Weights of a small transformer language model.
Size: 10 layers, 10 heads of 32 (5 for keys and values), MLP 1280 tanh GELU, 19.9M parameters.
Architecture: RMSNorm before each block, rotary positions, untied embeddings, capped logits.
Training: a variant of SOAP for these matrices, 1131M tokens, 4315 steps.
Each number is 128 + 32 x the weight over its row's rms, rounded and kept within 0 to 255. Layers, rows and columns count from 0. Numbers have three digits each. The size before them is the row's rms in percent of the matrix's.

# down: layer 5 MLP down (transposed), 1280x320, rms 0.145, rows 577-623, columns 64-127
# up: layer 5 MLP up, 1280x320, rms 0.144, rows 578-623, columns 64-127
down577 092:124127189159112104072122115067089125072115145116124160085129104163098142124142126120117125109069173101117130085060109161028132099088198068175123082147106111131083189072094091152134129103106142
up578 097:117132113099120100067119115131171097135170098092126110129125135168168164173093158100089090103193076119045166064112102133175141174154208194182113063163153108176115127080147069129108167154021166
down578 092:127095137120136096145161141153117157105124158117164149203099124099163121131156122157133052158088079132163112083127106138117138128107157120125161092111184146153119104100100182130105085097103131
up579 096:143129109114127064129119220136094063160145191135085187117137097096150076185102129116155168092177129150155087070126134141165122084107137104060120207065106070161147121097128184079142130162110132
down579 091:158127101104128094099090090150149151122155104085154115139137047111066153096160101112084103148142130075115125161145109103158106211103063182127170106096125121147127121134108140108153104109132067
up580 099:220143140148110221149066125098115127122149125122081117153106106172109130160104109140089133074134157167129184119139156163168155153099119130130132139100141091140107167136130115097127112126176100
down580 100:091095143150114148166142123155179135087178181155138088090085070165166161161155112136107127125183168096148094094040124155185178141097184133119152137112125123158096164120157148080125198163061150
up581 095:129114067100100132123125164149070144120123080181155037116176101108087131075155152123123121111092170092050098135154074116138093131089120128140161127126147164160103168150101077141187123138077146
down581 093:176140148111142151100123100133110213124094136072110086081162095119089132111150120134094123123121122149106107138154148128090135115110059068136230070120081121103135083172095103145103141100083104
up582 111:156129143075111131136093132130137176147146105159131067169163097187150092159066108091133101153163146052091174134173081092171092165119130105134176142158150129105142119075151135087077111072070146
down582 113:148126143177134131218091097174062104090095132133107162145158125128149114150169097160116150195141125114164148081177116117130123128134078091129098115163128079142148180115116151148124122115009167
up583 101:110152105136144133137175168139139139198163176178154158231118135121138146176122111094157085150069059091148151146132085101143112176055135166130109167122146136100081149087143145177144125136152148
down583 100:075167129162171145099128031142149082108136154088110135076138188171154168074082156138136150114131066146101045094091203095093146090142171085154107096189048130169115098158130135120164136136159114
up584 103:095098147095077052101097149128120123141058089164170185070099159140128082149148084149115135149173142140159073090113137155155129150146094130169154127133087125072121149185081115101139087123111069
down584 094:178137145116148128158150124132151140168138098121124169124144098100155107127153169092170106098145122078133097135134075116155187095129157141093188072116129110094137151082149072114101137128051203
up585 095:163125168098107124175104130127103116154149165077089161177118144162150186211112122126164150125080122157095124055114121191099142132111189112081140193145096167136104114166176109143142069092111107
down585 098:131097130116129096149080121126076126162149110102121117104048094169146178172128121131158066177099175166149093180180132126131142142120106111076124139098139119094140151118099138089132068082106122
up586 088:137120136181123152163129113169151106151074122142129149109171158131151162145109091068198167109075165132158135163142170144102111179176163112165163156108124125136175111122064133129158124113110064
down586 095:171099070070100148110147105133096190146144187116114088146188149172189184098097125153095101134085090089102083096130131092156128108140130161145120113146083138113106098099172140151140129122107137
up587 110:097147178153131126126151140112139116143069116152192128116153112154160087153096170127133102114186044108120115169114149096150154194137174129191160167095138062136131139144106117038075121117111122
down587 110:089089138131150218097087175103134100211090082112159129127073089163109141126102209138125106140089095169162166176118149105129118140173121179154148162159133075113115123095100158159113134090132147
up588 101:181145186104115144140220134155130128100106189157087132154076174158114085167174116143159129119143138072109141132126124084145068166124164053103128162105099126171100161141181073124159083110064158
down588 097:127141117148135115142151173179165113155095104082153157158120138079112122122094131089137146113146124131098141123129181155098107087136125135117073165141140146139159120120131154075137113160169167
up589 090:136161121144093159152150142107133097178085067140070135125064152074076095088153095182158148107180113102127058143118096108118145098119126098063140125127075101114161074142144162162104125114155140
down589 089:156113155131181102086107137172132160117126141138157067099132098139136141182178141110124148168132164154118144196112167129111135165149128137194121108138126141177068171111134116167118080151124088
up590 108:182091147094145107124155069138182110139152101121121161167126117153137119094104118171113189134189163112082184099169160152120131117165089097102091116140102120154150115036063149102116148169153148
down590 113:154165116165142079121123062130083101101129081069180116091126132145088150124145125142091103108167085139124113145191156122126162115098095137139112126074127107128117134116089115185129088110159106
up591 103:152100110119148115099096151091174193106089146158099080146086159124141194191145126124080143164155111084162116127140179122140113182097140202068088087131147094132114137148156158156124132200160153
down591 096:159105095089103189162077171196122078129132095137161144151103155147135054079128127101122131119159114123096127137138119138144126103181151097144194169120102140140109140140163069138144134153111188
up592 086:107073098100131137135183041133091119156168123096092136158125122088109121142095128159133075076132139164118157193131154070133102122096202148148159113111134113145117100074126111096094133164107119
down592 090:099074120123171140146108111111093160107140129178144113109096152158141153117170144138141145137082133114104121148110141107114159104118121124084103064124097103068127128105101121150170162161094141
up593 103:139147131117146111151121138082120177115159184143077159199122131100179069083140129072135096161101100100134167160086133105097163081083117195097121171107137122147176101117111144199140154108160154
down593 102:104141124146125118155093097178174144093135125135161135146110178134161181140123173214114151187134112063161215110132131126115114135068183146138139196113143125108087128157155122128178100101102104
up594 094:159132148124128098124106107116097139174104129144093115113141141140136181077166144160101093153123083136116135114197129079123115170101097105165101158150150102156131121136103124116039182108141192
down594 091:129167128122167107151111201197149092157116130161121134086114100169114139166138127100107129150101128174156117140125136094150183125183135079131169088125160146137148143111100152082135140159117088
up595 101:101157120120155115123117071144124125170143194147134144109173224144137194054128134083128162135142117112072126162075171143129089128143122204089169192142159180141074080097109100128142126148110119
down595 103:084149129166161161100116122134147139095118142149130140158128098139113113119102160174163128124137138096221115113126113115100092112096092116150112107089127088108090157133138091161139103152080105
up596 098:148093099158076083130127086145157144181126046103157135167118119122143164105156119176130126160181041173093112175136114184072118117138108162081127094161080118124090115175129132103147126132104110
down596 090:169111154105138138171165157129134115116158170135118224136070126142133095135161108161049128101123122162120154143139131170150131150189187112120128093108139125127100154154141134152066108110132097
up597 094:172115118108106093148132092185089114106146175132152128151169124118120100092092098114167147087091108165176143068147121153080072198159172133114165096107156140088139143167136080107130111132136162
down597 094:100118138126095148144138084094204142177161104071159147105105114148126151106130120183115160121192146140129083118108155139196178137083118078148065114099096110127115154125092123063096158101152129
up598 086:167133104135133156168074158146082150156119122207186146129187138186134141120078065145137170139102065047136135175133146116097154127119127120115163109116107100106145169079098093138122148119077145
down598 082:135147178119110118136143089128128160120118100094137078100071095136129141096215171145123125115198174174155118116139125108127145121128110121156036128127121137126148073141125139085106135156092095
up599 093:224147121140110145134052138132128107115145132164090093235070096123102101146135094118164186158119122139105201153112105097137148113112093059140166083085110141112108126146091107100135154149169133
down599 085:111149156141110099096202088132156117119151129125174177155176160137179092121135111165072138135147116139089096161107061141103195121168154204101123105140109105188111117032140115139151126124097121
up600 102:149133138156127067146145085127153129163175146121100049120138118128123078122098112114113095162140146094109143142140120135100091115175158095108182131096126107185101161125124151106113122126101079
down600 095:138203163134136127119172083128108134135203145122118153103147134111163130112151092141136104164150166150198119173137151112176153074132095129090199140136062128158138186147128087174137107175140038
up601 092:121121143152107127164075100113064110067066083149103120055143133031146093147124098166099146073129131124139139163144119176181146118113096122088096130141116146090094103150062121206092135133117099
down601 098:156183116108153112144172186171178165172164178115133169150136106092127116076122103136158130222137193169116156132122174169137079159142126072151190085143157173151129087106097143133160109125190165
up602 097:147139187073172150173102149123147162080122113134160183129126150134108133139091106117079073088218114105143118146107114133104090149115163121111139176091148168158215147193106156151144106102142111
down602 101:132135084096093141120115172117141161090103106141134124174088146099142122101127106051160143109106103142146123143130129160108146107102110094142170121141164162135084145098159143124080154192148162
up603 098:141133151191155114168109183146146112135157141123116164114149103147156168139106142126116092131136158083123104106082196115168123135086174095132101129102081090155155166119136090072090130137120161
down603 103:111152146134116129167108115176134140113084173159170064108160163126103093101128148100109180182117163150174135154201099079124150199137108104129148165150062128143123091129137088114144113095091154
up604 093:104052099144108130166139203151074104097178155168146133136157099122179116126122156102122083108109078120104065183130135128134104099112075147082118115128127155168140086184134129079097126120136122
down604 092:122150101103116124094112056152166167124075120081118114112140176150102115152171101105159133122168084122062118137128139161134171108176160146127110120104161064126099141125120173121142163157144092
up605 102:098179147107115090118161163175105141098121189147117094153144121067080124106100098093115134141137146088135139173112091137172155094128189101122157073139163176086099158128135174063087145165112117
down605 103:100195116143113103140096178151130130089128121136140143172119082068135133107102087166123095077137131123095138131123153125113214117095158146171188125155129177119095088073146159077113125085138118
up606 101:117156119171109117158114138143103102175179131120164195123114152109133135092104089103078121082089115103093137163145132130151189122135114163121165093124133089077093101092173131131129113145144103
down606 108:138169151135120181136133087132112033166129125127120135116104120124149110096167163125117132127188055066137145156131065133165144073121087112120102088158127124163100128125162167144106194124238091
up607 100:148085141150132125134111117162171150152168098100136161117147135127147037124151136140114130141155163105116138074103156138116071109099106115129143130163137149112155183198104132078175108190098101
down607 098:086142141087109087130147120139161120103150115181102103096132173146088138139184133146203083111120141150121090099145081161204132076122121094124105136158158139140129077200143122145101085126135055
up608 100:125146019158146086153149086063139118121069157122115178163181122169154092105110134128139133181140106101198195103112065122123117108133148110089115154139151125118108127077164144131136155157145113
down608 104:085162116106128115127113144150140151107120188120118164175143081109125133166118149099172073128141176122174108151127155173134119150144189143170066109158134183123110157078124191119138139158139116
up609 094:123090124151134070166103200063089108166092078134098128114096189122110082114125118141163135101202144101097173116058100105145068175130111139134124112111135102083121139111145125081146184144084126
down609 098:092094140160151136128136184143093085120081120125107115121117143179115142143073130199131109109171129063099164172118078118124112113173122119108122087179165118174137118177123152162113141080157080
up610 107:190128112136132114183171102107159171074091167137080125122096086031116130146143098136188139116094073079112110067169111124153098148136114128155160128115116153132113076140075158141143179124119133
down610 103:202126124148193128167114062125165096103121078142063164122105127120101175078170128090127106184166137116168142141101132040092068118108103152121118125127139139129106111163088105146098160094000136
up611 092:159130077146147127197152116114126151104114159110168103095085068137111140145123089171098148167124115151046106120108168148191132129135112162115090083130075112151142135173122094102212101123017140
down611 089:107165172111068131102089144132173124156102110052045169137120147146111127117165140088114112155111125123185145151164091068191128087120172077103159188117121162097086131097179094144132135142124123
up612 108:167143138161050141128128157105143170160092166074130126139167163119131072152104123160164121177110120079108117107089152137126140118066160086151092157125117109095133141131167141159128159130079178
down612 111:070146129108112170068139141122124182153088155104152118120124085155070106134167100134109062130098122109078136098134167117173175082131173155171133109185116157158123100123112166116145103117157135
up613 093:118075113120135173184181092083086143135183070138098099079123095126092136145086152166108137132133157083130091127080091115125098154084095078168170118071174174143138247099130078150095111110126148
down613 089:118170149195113152145092124130151113154110112198088104145136151155168143088151138102150080094126134151103126176172158097146090147173093115086168108156110114105157067164075156139126110110168123
up614 097:122200126114100114128082146161172137139130124132152090143126137103105113126100160138130191150129163114093162111097075138121116144100158124147140123140139135124109140072131111136122109129161149
down614 095:153130173130136138204130165082095104096087134104098108152159201103113086151147050163088116158182171196157149162122118123086068117101111202128103053181149120120099195152108095133074073121129138
up615 110:208178086129164121123059166152125146127134117144151052214114078131112172154094137156169135178136152165129149122115151098164124115098146149150105135080065127132160095113121153112148062090122184
down615 096:051058139151140088140161149099103122147130133127108140101131122120127115077132136084064124041145116143096164144143090126136161143158113131150116126161178101128110172104152142117094178133030102
up616 098:126057124116145149178100131126096153084085066061131139091109127154093128188108187102117056150074111164111052129119106196140138173096117118121110148142123111170128149171125176162085119155242152
down616 089:155120177112133153150106168148238113160153112113121141152137103102048172126115113141112161151161169078101115174126139051178073158145114099176163147111124136087106160063072094153117192119116131
up617 083:113163103167127086133121015098120164140122085130107166125138171113141089142134133095130093138109154118131163101093145150099127184149107095206142107219154114142120117095138106087058118113118118
down617 078:069129092155100131128129168119129152147134193144131115169114078067118113143152102097067145114116127137165117182155147107176063115179087155112112159149146103125188094162103133135144115076000097
up618 095:130154169132127095150173153127179102110182110114078041155162125153128143127136099148158151114167129160174118127116130124164144142170149135157112088100200121152067118132068097132096120121167104
down618 091:135122092136089107109135134126098106140152104107156183137113104090117216197120151137163165121109133126158099137102100107163138144103096143136147135083130114108093070106112153177153158138050202
up619 099:101121090157183104114153123170090130115108151094162148170172149162033120114150084137106214150156076141162193096108120100207111177164103137163156123127090138148107155103134105108100103190140075
down619 101:159193131103124126123130073168110127091121197113100141191142178103154124082111090170183155111183153111212144113122099160163107122135137127162142138117093148112101125121135155151080138149140107
up620 098:191097120118085164130142143079116120108128076073146186180118135121099111151117120117094201126153075149145094107114097161130170109078166126166087138144110101119146139096141108110094093150027154
down620 088:054141101145162166110153127167152130110104089066137092119122062119127089105163207090122077179173104125134145071145095117173175121115073157106116136155113075105105101136121183128146098120108126
up621 104:116051155125155103153131080149141179126138106126146085152126133105107134118094081058134148159116103107181081145149123167113095169175144178100191189112169157155140126094116136092150114132181173
down621 108:173179142159160150114142100143136117117060126135179126143158067090124118136126178128111113158144136034134159116086164128107164128134135125074103132108116081144115199099120127123098130082003098
up622 103:074122129085133163129155192131137115131180057170122126135118117152132102119093131155143191147116141111110090167053119063166116056154149126105160138149106124120144139107155156120142167103111092
down622 114:084173186159179138097102098164201104165151125155116163150068118133074149176134123183109138104125108149140145156095151083198119119157145115114174165119128126116096153088101167097182132103132092
up623 093:134090104057140089162131145124116153134098137203162116147138113119137124053085105110135081192138124156147199049159099145105153162128122186133082169121155142133194108112084104152128058127171047
down623 098:132137091134169085162138166115096173151139133159119213145100181135078065132167114126123119125210076151146159055109161129075139107206142179099150109115131091137191111113149192100132127165107128